Weights of a small transformer language model.
Architecture: RMSNorm before each block, rotary positions, untied embeddings, local attention windows, shifted keys, a norm on each head, capped logits.
Each number is 500 + 50 x the weight over the matrix's rms, rounded and kept within 0 to 999. Layers, rows and columns count from 0. Numbers have three digits each.

# layer 8 attention query, 256x256, rms 0.105, rows 0-63, columns 64-127
505616548509473526477517440457522538534460528559431492416508554494464511481488449506516436462530514515572518533527579517504563502590560513505494525529518519541480583444454507506425528530455525
428517512494499595412541477468518459570535519464452488543512452468493487446534521581585525562509539478439498558515478445445520509469606485418510514567553519444543514536431528598417512464548427
533545407516480412538542549518494515451454456495538476483588465504509496517561460518514523515505511480475592549507453531488524540533558510531494501545479511506547472456592602482579508539562467
490509493474531505467499513470530511477433563414412556556478480536582505527405596517516511553524466487471454536498460556486505524561580455457474439477500561562494487530536576487484402518482429
464561487435491540504558504495584584400453492538539492564529451519501467502489484512466526435556498439425541442429441373561526465521420533440472581525510493531457481514535462466444485514522463
524469622503494486463527552401475530482537460501539460508450486463456526466420500510483493421451463527461544456447552517542410537457472480515558560500481469532469498543481460482456503468534550
558526523431452556540476544517559521447502532521497392468444618431441539469539446483512465519561562453398546351472522435538620503461469483443490569438547416593433470558563574428455497425461507
513595440503499450519470435519525491662490628428463507472548476538455423453538452524491512540575511482520548519437506546462566410496476433507429517493480530393530533509498430451606571537465438
504461492486512562441495498510463512511468472518432475477501510507431498500489495560543380545408560480542447512378509432448528487473465535519463477446511499554473409529505539497501492565397460
568465496489490383488427582466452498498496527525563473517592471493566484498434512489400532461512419499478527565590552491519472414594450547487509551472444515466476429470500547573567625433485486
494554511476519444468454424474478485506479458458423456600413490417594476502380541551474573579516565483442448569585510456601532525493577517504502441471560466506473461528443533503562425511543516
449561520563513487479456439397517540418572474571570589555492499549527561479466514514467482552433568461480454511410520585461496524439451535498468425485527470607433500418457491522448482469588529
505449502510501453441423475440481587455516557478486502595492478591513559477516553527474449456513503491502488481478434485507445445527593426517438570477560500477531455532481484431500442447442512
520472558491520524480521464520487530476521543424430590570393556512470481473498570436535468496549551455520516429618518509512521523482533543457441512519518432368496542532532492566558449511486550
526551468553551621572512543457483524512472397526513476506598575482477468528576543520496574425499559476532493524586486421503494503475473516429555481532578613464495556419518549461474502618466541
500545464559434512542476497515511442515580479516457539513538520550505368524475553489477491560403544459474474474481601456489564503420460482508463509562525529433565510586429544421492481571535477
568475496551438531495581585467569568457412498450501465506515430524600572524468484485480490556517496471542493510502588538467460516509549473464472510449456530497583448542539473371453436516494529
593426503474448561488512513456475537457510498451474431428453488531481526486458531487503474586472560544521440435508558453458432423517529560478499500418541466501534507443434577396462419544526523
544483524474417459525515506469488544492519462448488530491469478533540533471491531509427522455476424510456508518474490550470466498485531496534451553564487555528480562518518449476415426495566438
503438540490473516484532515523500468522480492462501488405431506391454454498508498591583545477450515505527467487482480404415513517544517505539581408450531545507531511473473481519475398571490594
511457465458456516540391438562572464530406554448510490458506460503465543457478488536488540556500541564524424469515481522448539554532552516516485481476586537529543469435544506515523431457410570
533515480517470531570569600589552431493476587488482374417513489482507530529558437500483482491512597438494568476585529449498509544461576566530464528463598484496473440498560585423498528528479633
523509493488478533550454527550455449492467590516514406461569450519506476467549447501611541545547449520516566514498523510518624497468531462500500527537385469465502457534499439528609510527458532
482515528571537515547453428506496485604508415461463454456440566468481493443486437540430485469489530465501462449537529585498541488484479472518518560458539431562478530527555443476453461556543544
573473400498537486462458480432490522524370412489395548411460499480550443534530490508515455588522599515556551459571550577432554509525493557628485520468581552566531540496504560468486464494600466
494547454449481522501536510601490486332530511542479549515465536465538515518498552511577468470456502533536484493525528452483494514538468466466515478430578446483517494491539519465520493489472485
501549377466611543485523523480464587469577582493555491568469590468435452550649468477412493464646481481495556440551567406434526532598489475557497481466522544434456555516581524509604509571535454
437456545478417496572467460579482445495458448474489547564414486557547479473544542513380510440523497471420616522474492468632516513590450512501509560575455521573489465409559583500371494436492533
524575504571543416467493508457405509406530452538559524514587528519426459620440494440517456447459541522630527476474519404434470579515460476571447468524502508485446545521524537493528512496546544
538488517481464437473495428476459452544404494469595504535505446406482512521577444472414425477481634448479558504484538449557591560454501440403541538565469538548530495441513660532436398506501489
418554520523518426479606415471514472508582513556556513560536524487560534516549543442555560476572478523486434461491560600537511524501510581608505459556552501574635461633527509465518484541599486
538521439507510507424557454581512466473434563537413531431540566504496476570526501489500524473478521597451553462507415528495535559606456467525439552508444480551449392482516501517484525548508505
536441499591394482517518519548372430512465483472483505510512505552534488386573565585486515524499590402489506424430461463534450505503607529511466450431435512396540588505521537486515379514492517
475486551394474574520332508472471428452509474472497428550482457524423494593485406540577460519578526486449516510424560466477509573471411561489518450589471558565586473508547520467579494553559438
527526547391511473507481417561464513530445457547517485517502541445515456515498531490502524535391528422521452444543391481441441448445543468401389540494493432407465469492464519539528554517497565
582364498458501450497573517508572597528397503501520490568441466449478430601465539468545533441498534494437460533428479513562540472476479504426521435480508440523436527487578495488388430434455482
578518457570508597509473483500518510562475546516435425539460597495527471536486477509525566516528553399545482435469608506438509512503438448497526422497471419425471532415648422558500516420531501
576495597539417487564528449540586548540511475498514420479421435522499471477491458560524514476524550467550496508502499519389395425511613505477501481548569489444501449473383583501490506451414474
520527485497582554466550460424579509524457482543466536505520529449473528505543450559529463446566480467536429441513589504420557530457555509490460497654434551500490524556529431399474477411467580
426584503564581553489478612470485518439524529447560518557483452408490521516499478462436541490530415474527463550483500480545472542545477532502570447523576452512586545525534501486516371428584587
480506521530453503512472463541462436395552582534480588444479467557516444491491449536521438502444566555501511449443554545563509516494419407497563557463544463486508530502501441531496582493556442
553470508491347468484608400402532500477507499520551515467523486506430492538478425611599370387509531447502429448479538547510460560455534503532536475404531534533462546496528462492533371522502558
565500490516507590498433584460490565495461551529580496494499497500481455461506584599459499485571488481426433370550487530465441486486558567509590492511507441550502509486515454443553502385482576
530384457478465440493494577519460511528539548441551510521472523506562523460604421438396501461535441536533460412437464469469509474595558464536407439383549473464439419506493488497518438541401587
609460552483475506512566516602493454614504570453557498554511476499445511402504462433505453583429514552466564464432380483498480613476532486566585545578505640643458398445419500589598494536503465
436517539492516583533484464456535496542532556453438537499474490488478562497546558448523617490550457516513498483519438504563449534531408558409470456568516544550520413487492440504589526477412541
464513457537495395380468507520517438620451400498543582554513470502442544490490625536431516512487464477492498503497528569512582512472482424562397521478488532474440511510564433417470460515427509
551453338468596515559560514477597539579457479488388576454523551528458528419449470542411511582536422440507525508530499434537549553555530563347523534499488586531539505406492429488477451465536579
435462606405467432424530481512459427476435522569461532436578557521577546487460516542538519550533469476468483445447501445537539546529543457534437461573466487426507493479556440558434601500394465
565548438432482437458441600552422517480517496578579475554451469458552556547487578501504496459477425505472484520431471576505471454558479503626532526404497479512436535531582528461440485467590397
470506582478578495497447501477488522553502460532492496486452508499450485458463400553379479414494397424491470473566501434538468405493429477615529519508466513476410456544480586486473486466486507
548570468485530515424579497672453537529402603408561474570525458570472454407513473494468567473539562439481446580516473420498537474484558564472533508420527452461460476561432490518560520459384544
471551498558494489580589508540524496491545508582506562424450484454518506571498517489556577519468407438463519488517488473441530627514465440557521493502510421518504437433526529528403539454535443
496537532444538549530555521488472537544537464491479436494668647557458524429458508439484542553506448460501436471448534438513495504529470519481530499554481490529551584529486462556382472518547571
528475471515445501650453455491569509458514473525552601553581572414430514493532485502458539539506489585403496446373476465455519563486450583511533467425496554566634566529443589480605464485508475
409361506474519424447513499518497518509438544491479594447534427490493534540505462519427547546440526519449489484489511448511510580432499474474511468501455610604447542535487610526527495496374468
506584490486530591430488445460540487572583537456545568539555463431497501505507631572533557504433565492446422468465416468504533517502413402482527520555565485446458463511437510462525461482509528
471491648464464497537506537535507421457527494471476515548479480507505490476526533508486590479493502464455476468548465422450582527550512550607486546428516615526493529498491476432540491443506502
499562470459443539519535574489537469548540607528527549472464556527502492471420564511572604479527477550456436518454443553450486554422581495589489570459525537442523535546509494453510514624467539
502454453501507581454597485483557567568459523505419563517631574453469499541500464477437517522491516508430539459475484387467480501521574368444418501490443395510482510542548539467451626497474572
469545534443504429442567425459548490614541534474580526530531487541392452488531503490518496491536535423552562504525465581420594434486515393533507533436471397565439648576580498476370473513533520
416517551574500543482365490425410429475497453473397491532523529453480459453435495560452400460436585495368367409390452406471525565497467394495566487547464447581589612523477556513480602464465468
480544586563536470535462518562377578476491536485524544491502496508471490519491381506442467561519391479528462603510600528419436532480468464440537502485548554507469500519467565575561522515540475
535486536541411501508504475541515504534492472555464452492575536569489600500563473512559514553446400515485589573472466516477515526540550525506453487466507519441463515468481640517504476519491463
# layer 8 attention key, 256x256, rms 0.107, rows 0-63, columns 64-127
492431526462483518580524553506535500599482429477559414511512434461380485525515565530445474505430572515482464462509488506504526615493531493448507493487465576432540434466574510538399529494494540
552450472551489480520525478508476436535377491522523469507539424462461440539448459472469495477514489593477535513478533502497437533508539467537480557464501512509536434593515515490538521429503571
546483458532555517523464474521557522501538492489547435505473466513511510459500511488425465549538524546530485466570547507555540547443430476467484511482526481443460466501534509476586441457458592
503507473462474521486507501492514428510484485448495469532470423510520521503562494483434519505502490564446448469491458449483559477497502498464427565541574487558419479520444406524576516503458511
462483468506538494450554528543556604444494521567533483522515529541453512547467539587499526506583492444477565442474464418513489524522537539452476532527546455518465496514553514395527540454510515
466549492527514392522458514523516540502529561527546522458532528513406513387503387562505514529535496387457512391521565495470510506478485515527537566464470471470475560530489403466502502512583494
435585433449540442510383403468542468390470481580528430460519595567530364475550513505389561491571513505535511440631592483421582567552588591442462591488576411406415507562517471470380465495558499
521477436517498577592500459487458530496488432496499532542357446536488640541459523568539468497386522517535487589450383414445504475459491543529445428554461547569561502447465529495394559591412469
516464331370436533381615508417509445632506582526530401581463443430501470599499482476449556507550483531547522614385470442500545469524491398560504465466389515463478434475512525446496581488476480
470493606464491505531465514502557453424530470568583531500512416505481509515513480546599493586403483585599604414548474593527538411637561493468479484532499469523438511507476486491510528513437480
462653480455395497481502513440496428566459475534521504495600488584450520585599490549473543500499528464567537553529606529495567563471523481359442539611495477457511398515437553481576423464447449
510545588465563516451485531484454523519418480541453497409535608457540493493508578544594481550523547465483557545501555453443556426489576538468466512458611535438516593536564467495464469587517562
517487441428445598519457469382407537490524462428588525567558466460537560452491506453492480483417482529587527541467495493444493397532521504478468533496373480516391436508584557459464456480505511
447490557547573543551471560416525519444442522428476511505524519460454430509468499508520464449538485587434454441534589489499473531505503497375450546428518514553473509524487444452483513412594491
506497450570588487496542523555461527494564490611465474535541452422561557533578553492522537539490510512513548454531461551425555538518480508383509523587570456433498586475597553449437504452500516
460512476461557462493446513515489524511530448511400604503450444505606447624444503473590538433481529467573524496478517481559469565493531528467473540487424466457558530446524575492455457498483596
476508483467597525500561499468483468471474509556462505539461492443519483513491457459477519421464464549533500456460521493490520489523516457509513425586514483547440449523443513480543503435548435
581471468489504508443504467387540482507504463489428475556532510455419455533520423533451554441457502497487506518487504501518496434485530456465472456553524487532470413590421470512516526466534502
506474576458517543461485559535469572497462439483502517451459477468502531488477500490481491521505538440504523499543415461513468484505568475526442467556489487525524511524549463508538504453517582
542439564485515511499459566470516507508432448498426570546508475526584469496431623441565484551450466467475513596483484481447507505513494423519508461467468565584535535505565511489473504501559479
531488543458464610502538530526555539497495487498465464471511546502431465526524467575425554438544570511403520478465442447469507465529523507570527544487468511507488547476465484450431577492556531
421529549430490455523557526521517495549531532616572479477510603448546489499533461537498499527506444484493551545547534446576495532479501497520430511482496462501471380565452461569509439528556612
515518502471535561410509487480531468568495569438428574607535478486516494595566554584401482527526535511501510495413555460491540475531433498493534545494571519515519452488517545547535564453471506
506537495453508497493478561573590532501450533482558478495449441520521485526495438463507489539521449447498570537412413553539607521407476455487517532552506577490593427566581535528457516512437453
562537529554499477426446498473563584489430503558560534488525558581532409491532556519499524544558501447492594463483546515446605513523441464516425485511458527484521466459523468527419492470475433
545542498468499428497466553591488521467516480443582450550582613481491468502506491396441492484520571504521522543509479463587545473566553555501513403388515556494516390491433563522604564530497514
466548525530556458491426452592516584562543523460547587384509479515446522494483512488517472564551475485555550476520470523573478495546525527522545515455407525477434620553525513449513534530528453
564512582533511531555582408532505566520462427407484495524499465439572423465586398460494517441472467482468442486470511479551412550525440496479457490523479487487494573554466468567542550568505451
552461530511527454449477551523430507442529495427524466475520507494471514555494610506476467467554490502487478366520548394476431540535471507543472553517465533420443535519565557514557509478543546
527429548419505582491514462516486437526423570526474543389634515500574505504469463395469380475544438520539518570521567404491553465511449446424529544581377521445488483523494427519580469392601439
471502509523501472460512509550492497610391540547393496586610485457526554490525536562559464481505608486594558508550564544472530546517394529551453454485396500473468365539513535517528474598525563
480557558488572403565636510528566407534588531407493497381557474564412420463544490531467510509578473512497492477565495496565549546505547526529429566454411629430480555507431438484420473552500477
584510518499487555523470499388457425384403513583385548501497515523505435470421602505551485495517523546557492396427483477584459521577528511511556395401454493485502529467470536572455432581469469
524487550458474453445479480549539476560528453499413437457455554542470536450423369501562478452502566497518576519475538465493390495533493514510475579430514468533489479585514632400561478404571539
509509462486432465524552452550426521570499469432484432470573480520424473481439495444572596479485442504501531498511519436532520528563444531523368464407471493496468486526486434487541474566524441
445563516610426607471497564453587531467472474460476484559426490519513485458509504538546535554443555427459494555559574490476647486485534484519500477551557427405444449540459417475452525486504440
656510474572529509563490511455491471499432469512517524491485330424509496560529458406429511585563535410533525592438502603406669534529544523594556555374493467462520485550565438557414479438470488
537540560558528534427527506547530497540511601527441579466460500582485546479517369422432460495438533425452500506480569532491484474410563478475418506482527488518564538569516609597577515445496506
340527508473398431583463409515501484472528525500491483480517454530591482398503468517503520456474503480557504448466553515434438540498556618518497480453482583562438413436466534564539458465551640
577509478420457523491472513431474492503504475524456460497517500477450508538467619597519486592540529461501437567502460467538533533584475498559417460504468545436415470522433467465432468577447550
503531477472468484507619392443473492556508440524513531534545511541413508562489504533645501561500593460555434569321567461512533607463416494519561540477538500590595514505564533506513515412409489
478384585490453502529519578428469487425494447508502565471497470501465534466412369543458513552433455542477492431414470521523513493531522557553519442540460590551522523444479540595439601566510511
539537512478479418438526462552454534522387487496448524552481514519473428440522520529398536517586525463546500483550498481435463458544458514500532473351451476457517501436579491530539533493454620
481473375613440512561489516469631483472554509549434519542500472465505453483424551538560425570595479467475485503435450521445505512469487539511497545500593428511422515476492507537461599422500532
549508484504493445470451522530461539399472546488585527480483525546515546427536434432490505496568427504526421453489456536604444495557555499567565424501467502528480504465595509538538441471525497
500497565503519396475510571472484502460518500576508427413487583476521548515464515476396506625408487445603525511386553570473473483475422452523480622650489592496469446521466359530428541493462434
458536456391535437424441423436493560413526449444443485452497565539532559533488498478490509462589474491417525461572429460510518535487496403490443495491474455438499448526625466619514543479474474
569471475485539481529518468484467429541523475506526434517482465454527493531557536495508466615463568454548570447557446442478546547571477634544397580484520479514610589485407466538460460506558420
432459458493453501506456597485521479440552483535460511490521493529523486493578451394471470435424516474455527457494564545495479592486532487496512476469516470515473498406549445540448623526479565
510593474576540552482521440479421495442500573516532427513548368511514449489561439528530514597469560471489489550400471553390494453463551496546522476635457531489515512472511545484407560462446490
549539549433455468454479463496487542511460550459510451479510485564462438495399450476453492377534509430457530501521505458487409448546573512454539519595479448451512487469512495449465503517442563
564561480508506467546482584488445503547494561577426522503591460447424594469473561470435526535432431543512465481460584491498450370471428475571553440511438498483596563526524457442552496517524589
521516506400518577469455523593526532473489456555438468483550430468393514529522407544504536444519536417495598533464534517530591580502583546495502446515531299539464439541564500457456476418573589
341558454597574561437479469520581496451629503509539470405540517479389630485578497466480480447451464507480496507437440554517573516451419473522475499396520508459539483524493498443577479532384417
511434514528527427463572456492587529530599577539539508382490513477534470500409509541485541561336565423507468536372522528536529585487493515531503479516490456413534480548650513420451509395498530
396471544538524479535458441512483373415497481464554606575511388455538481614442496594485432432424516532397515522536504441414506579532410522568418481504507483489469569524453488494421496585559449
531478491524464483508487513427484558469471451648553502426470522450486458478478518465459419503487537398503511600495481427496460613508565467542548470473530485507487517586488516555508562509528448
477400507485415504575453565438524474525536451409514447525487513453485485531519518492471479411468567445407524518393432526436572557604398634564465436493531465566468475567496544442547503448555534
495615476431493438469426540594423494517464406501539426511560467443543479475529440519481457533481547508528629468433495443439486513500388536472516516476458486478555465469530415520493479477446578
475479406466570546440528458299446465516400575554542504482508485518446544457530542505494435569549475504482578465535405552527460528466521434482475454487401464519508474490422520489545600435500394
492465559378531425489505544540537536466442579534477444559508544534491517493598526492478442541475548460436576471537555453519516584550494497492486528530437476533554509469534534558485563562518388
518522455462405502451549489543575535491459457632567458521504488559460509590449475517484482435534461497453510491536441527563585443433489535482480521446552512491489524491465413510428629407489464
486502408500492456423478517554547487586480446545481471429426496440515491461387464426585500439507547542491483514591550532573539512460441435450546440452521452537390478452447493484424478605559547
434516453599443472536391542480485569490537441574478502560386532630407510461479411423518415578551525468491563606522463467471484517406533480586479482540468516551476518488541554439572396518446505
# layer 8 attention value, 256x256, rms 0.119, rows 0-42, columns 64-127
589464506492365585502419587530495526424594436494534701530509458517433549408517523486435457453537461511579519569603461406496561613508531547509546452554633431531542528492478573636449475523564433
535492532436483477558406473501506381505560558429514673497469470515521482462481482441540556458480601490632544476524649503535520620569513454500536461544434574438494432500415539478585530514546513
467466600492461631383547484445563408536583496491473413568491419538581530484440451596562517525563528434498489628564455492419589532527589461397517540522494431493458483503420486555522467527562524
513449506490423541444548473487486441488537488541490467479588424471566594483530534508582378405490515471397455445502449495521495609467479480539463398487424598418473474452405513478473463526481628
487548534474406462447531507446381531506500495542503580550394475514544519453547662478447462466431456495528454519516505480464580552512550495498427478496466506470444560525445468491524456571525518
487445546472445438433523426632514533576416520502445458471511424582539454487647546428532468573426467509609524432524516546463436498504466626414448458368460348495398507460527615513489626548469563
527432510485530480478630480637559549421524495464484485499448469585521510460634498570403593530477409499459490428521644490376510556492576562546444551485568550486457407470482413530593654474431425
494424457495558483485458563586469505457529600409458581429454496469465474480574458579535538515506561523510459511562522575362537539525493489445544513454611429486450361517507601606556477434468506
413368482535431493449548521560542501557390451516540511490484414565439474550393429521406516534442472482500539400487558499539408488431548519547420524535478427548501472378492541470523425528538525
579560530425504534398428412583416425353555552642520621517635320452660477438800495514419375562394470502641655525277474548425607457475487744404446519474614374369517369679349439515468500534346564
516558547483486463584546596446527469529495551465415452453464463555529530554441476509536488484500526524481421516458441402533497433525504452538539515346414559483472397521523478517445482478475433
538476459514489474433494384438453550470525448456398569524549563438516510535430493453523484608511468523421513548492515558449477412463451503438406523471562492550562547602497487500544533512520463
533511473429464488475472494470482519524528622452457512486537484499539495503472461451498435538407467512499467477517509562596415477433395548506493533442528533440547419559473481507465452592527502
514534463459632504505526516482483598518502498458562513397540412506533494480494446489475514483453610566519590576508533505436475474542536455515535570580467544629459484476496523466550515549411443
574460621565529520483431421407423559499505513485567413627446428487475528553497588545470563476492503499575491494505449502510538497602467458380403465435514503477523504528529506473530509495452503
408499475536458549597520443564506501576583478547404476565420532549390535527528388488436559461477512487579570413525545516472435486474422497459486526467515492507509510487425530527459560568536552
439506525517480479555480556460540577425589484554526538460528557431483419604471566571483610555471601517465405527502497585548514404498451424374451455506466556560390520618502443409438538526383542
532457496473497477578531449558479559452524453443587590510497508423407444494489466578476504501426451445573432494556492432456391481508368411407550519552509419583483602394512492634471408494487464
448460538565597418526429481499610514492403452469539506482438451552409511509437594532483548494545458527531445536534526509448378449488512488522578584521485471561592397503550382500454445492493444
481580529452413532498505405572534405434418518400389424651466526556520483473480413556494467534419500413448440515477503456600529464403492479554493560453535440475495486409533471424446497515485483
474615604565495526530463439427530362524565597495575502514512615483500427521480509535549465523427561603458488451447339453603463516439407519561465512584529471512518564432528447606626479565510542
520696469494540462534564501517527466615557563561502562510493510453576396475494482542541520569597530499430528458469462542513454587484485465486424591385473543349528503456468528505531495510505454
578622472412442453541635518452539511471498497459529515526529480384519485427394464510461518510491453530489512505569464507456482472448506468538616600542416488523621499384396500460515542511508492
520517432600514507603430518500444467476473536553529503528514554452533421448450534566357525475530470409585502457485453542505542405437467428470478429552452487447495431558431442394582530471501619
473422502567412489546401538488433518582488488461539453503469571554470520465501410424556493500475485552458422523524477517450524457472499493486580460423375542506536482429577558525457513587578567
549495440578537532517523512517433511512460459510496512512458487560557456577489577570509555618544460510503527565499409554478451502405426461502540501430541489499478517567643571524519483554544484
488457487543569600557477461480545428486595461481452629584467528478539504463509585475554513549461570523432481496554387453464471507530526483434426464500582537493483489619548424481568450605512434
520476398551572431538540412540441490478529543530430530519586531424500387550474510461464499551518533379546516514453586424475514437604521471497557366570505413519458524495408491546588555436471528
510411503474433499559402436558546553512538584518453459554523540506482469421478531533546629408438519364463505428538516541506548531493445458429539481453534509456480531443532475491480402487527469
551459482382536444527566509418636468425473532544489505548587529512495466461286529557573521476476539511363488549480523498495628533478517498366524560536530463502391463552493513532514446573522552
448444513482450518615458513589567454569521426534505502588512514438480415512383505467474469537498482462424505563619487408454400530504532477554451503444482577526554515412457591484514497519501497
438497446528484409605460521474672576550472470524531519526481483535531400486514469545574586526552494470572488526484543567456536579538481429502423505458484467557509495420518550578557457395556529
516444392499444641574537455524554581456535491511480400517509503413461376515540460487540410407420544570558474542497438488533417538508445533417557537467523496542453538514542532500536559477545493
502512509498476516438555544572505536483492512597497421553530482450449517453588430488278618481482523484548431507483444481520485418560441500602558551443564452505394448516407559434434507417436607
495492508534525543550443417538549444431567457527463439464435561532479473517471506576589480481457479539476492416600307477540427580578444467445412545506448482658513568390520474413528506577549479
489513505483517460483498546384545536579587620521503466584594542526498464436408592496494593473532542476490515491461552525457481546497561494440557454536571441568655528612414522457499558466459588
502516387531526421513595515570685493559528472403547484500514443524536438558526529425534501583459487548505453555436466463524576507568518459412470455445543517453463462444504537463441459428461541
479448531538456501551542508477521483506441489456513534506451389433477576522458526553555422599566519525533426481548278528534409477467427545457560558567557401512530510460537536585545570505470513
534542516616443475538566425473603407448625484516486446524517463511481479561512424512520449486561461512451502454521589530554496428523442552480602591524495636491574479530405520565437508544417505
481458595665461480480394495527424511554600406392579460544421500518401576500335482583474551555488463567447386465615280469528556550545543473568467458591452490609395478490539490472671537620567469
510495494597558441636572506395442474523402494452455488463501559506517436513414400558581556448526492388550539516538641501529499504479420419387595370430501642590582603549459549440496462465538613
446415409541622450602438437493490499478546361568525513519541556473436497424387478518619533419373476484485515438493441468532586501419491416515520445508454528573442592547500483453606436563682512
462463506507482416424501413605418511607485528491420572502512572496555507521580566460492508430417526572518541521446498469608438337549496496545521501476583433473492567442446545443444500527455428
# layer 8 attention output (transposed), 256x256, rms 0.218, rows 0-42, columns 64-127
536493453505468419550624535549577521507485563588568419471543455493548569484506453518548530477527525537521581526501490496483515493480437573485510483547369531471542418533487472523457592520459468
565491421593562418604558459530451588437448504552512546484452508463536503467470608519481483475483440594537524547542556458486487487538494514488505523474515447481486496503484499538508472591543447
505528448540493521473436508479454458531446455527553464453515575572510456484540488526443445417517510515527498390572510471479593508442491490479493484455526525497532442495612512529509481588410493
610625536501472490521480462451493453500511450538567482540482522487567530562512529492490569541481540538597572578458498509493442516551538557516623545498544404495419471490538555403512532480528442
529444507597631474475488527568551528513532563546508471409465439443561443572487412549521567534500480518557528514537492571477523514526405599525490514482498467484465396495544531542540546516524510
469547447553536492521549484473524534447500506475443498511446525460589484453529566582514561485517447577453567355438494560565585501497513542554513505502546563431499454485538467395464390424552513
469450513529476389486440572513489454570598440507485472563545547441556447538431522467535446568567532504497462457524543479489544550511448480499511492499507561481530514516457514456413492506402607
507611514504419555480384546476488481611500444557471410539613514456602434536483528542524485532390459460469531508456474521565608524463531462559462544511456543480448583510448474436509568490500471
477603518495464553524516472515518432511616464538414506506556548490473510427577484519538492555516523542462467498557477592480550554509497473482563480503549551534535581519501468496445474480463498
451484454495487548477486512494516479491501533529584563436431503495469510474530443497547565462499467473451523444440524448471457456483472508506501475534463498493512503509529512492544455514533537
539547502522454489436496527493474494603506548580469441488502488539520497575532502533478506531443525462487507526556632430460541620515507485464598575511477498439527576506479438388501609578562465
449603561519616564502507551512512489484526441471549481470530526481490535453428547582525466500539544528554549380550446598473435501411486478517489571569513366481440541483517498528470461452542543
486529542589505545500437431468509551432526414616505502492448476512510617476514569500517560563517486563462522559472438481503534507581485571477549407584476381527541577546554402482419492479591508
462453513511493445431460469518378433413511481462533518573482536495472509543548469504532470480525515441526470412583474578537422516533498561487547453471489614438506579451461550593400455553470551
510423491488378374522531422501472424467451417459501487525573479418541465479473485597480445492504523533532413574528495504483563447515456469491490563453468503489536499536510521558529450483426536
466435546564528453465429552529539543432552516512446478411464490505573515479550531560464481450449512478526494390548482507508463542553512487509442490472576564534458474599598602454407538375540446
476490564517548480436485541597434421521491515614478476533608523501497525498488505504570440507526488464479559540398558528487539580534570496525532561461508478549464429445531541529565527349512464
463525552443498494469425556490484505517548541549458512482492517531571544520459502449492581500522488522453425539368504420496504506462568487649508486497490486558478588488503512522492490489545429
547513499472385544622563538533360473496625530463509613534496539483557567542502534543523527536513488523492520509524464552501500429417479517396530505535590442458546603487473552541540519484544455
560501430527491601484479577480450439559557519463529477408522487473520551561502468468365587482495429481476481380451463479418408489591513433520472472442403546473471512490571487469457486537497462
479503544477553538565501545457481609499450403433493539525487436536543459452475535555535513506536492526524486615516530568431534456576463492527464527537548543500444482540539485454445481441511568
424459459508457596519487492457484468425490567581552475545577431447483534470422468479585518550536469462540443482517493373487592482488542585554567476522483473514449583495486510425586522479547559
424497395577465492553429436406419523551519526520473507509511509525504499489522542428482492464578513532489502477583571508560459486514498520506438424472447560486505539572505450575530481562457533
535516543418543600372516464452499464407482439398522424582440440497504505583457523533475450587491600567454474507489608496440557569514498479500498522505431482459456545490519578574509446449477374
538584483505500546471529570481462501506599481536521514549510474579546610385489546524477519453465425498477530449430621507490488532499565458514416436450554531509422515530511377505599586521484429
435425537415465496501406537455481568415542439523487440452593566558518454480474405459451444467516450493450428482502513482450517466581514514588476531493498490488469377495491514478563457450528684
536459498540490472437525503528542549463480449464559425474471488509511443550423390480486495519502575494550456472496457579561526457567429462499541442500490450544532560409461479589414495458550550
506545518438502490563534516450552478569411462473509413473532526565482519436480496473464490509422561467475528480454492567564440537498470488416456544449477506511529492515556472561509453537522488
524547560485467532519478491494565475501465537450498492488504486547402545509615515575507498572511510460505468382465536594539600518455531455475404473514441413464430493527544560458495541481430526
480541519530521469517494538615511532545498549468528462504482447476396465495543461519576498550572497462585550686500472504480405515515401563548486451560508564522452496508427616515573461543420479
474558622483522493509438521494471464499421491474486409437485541519565499581546506482588504508508513585584471537590470455510538479472492426524599597508537441538451502496436513550532479486566502
506553447435493607500537463583420476425472553486444617505577539591494601489567512484482455526558550526492516539536529487466538512486507533495489468489399475456467503616505470456442580556508486
582473491563477557413503502521488487535449526489534550466527517580512506567422600477472567685546481479496522481465520593488505385545506449579471496490477446530525462495476533450481454443492488
579536477487552462527493528473489473472494529422554493516542542458457536515473426487469369477426523550521516545335500482463473443517538552431548481532444558529607514488544551560514522439476595
403514609565525494432535474434473438566527513537460510576584476623634493550583610500469489505620480503563437503397542495566517433525504437535484466497504391438436566535429486543547457451561541
589535515499497480495555519549505525428429460493405374484583500586483607575539412449458433494484449496556517471376479502460538599540497438594461430398500538488369567532567581492452469502480451
539512549528526469570508534441362503553509517521404449441549582454485593411552486519442457453507506459464469468614534413516571430489540555526523435515532419521510379536502513529452566623503560
479581496471516586548395491569465526476526435527500535454600486535508586558493431493496580450454488485429620591490538467514436455435488490489556455544463477408519476458489492464551439511576497
458377510392454487439521558497475496397452455441577490536553490457495551443520505484531572559471450528520474532556439526522459512542559502477443471442536421487599482523529398525588520451453483
471460554476460541570515514465563554616480399498481570507515354508479426591448477466545583575484527403569558542451459401514553504514477512502546468516554587462563533400458553482497491424449470
568557535495470501411460489501484528518475464568474476503581498583504482472518509451501520458505473461528436555578414499505485507471500479460518607531487474478405511502514494469515511511511443
543560548499455522409508543526514548564484506568534503452509500538511446433515468496470553596421489422493537578447534485507457444531494559454513525438481522520470504433555543506459450466484499
478499506526477516540524501531527557451532446489451508507399462495524488475467498440433604527447377464474442435503410499543506560364493446550446512556431596602475445559492401449513537466607580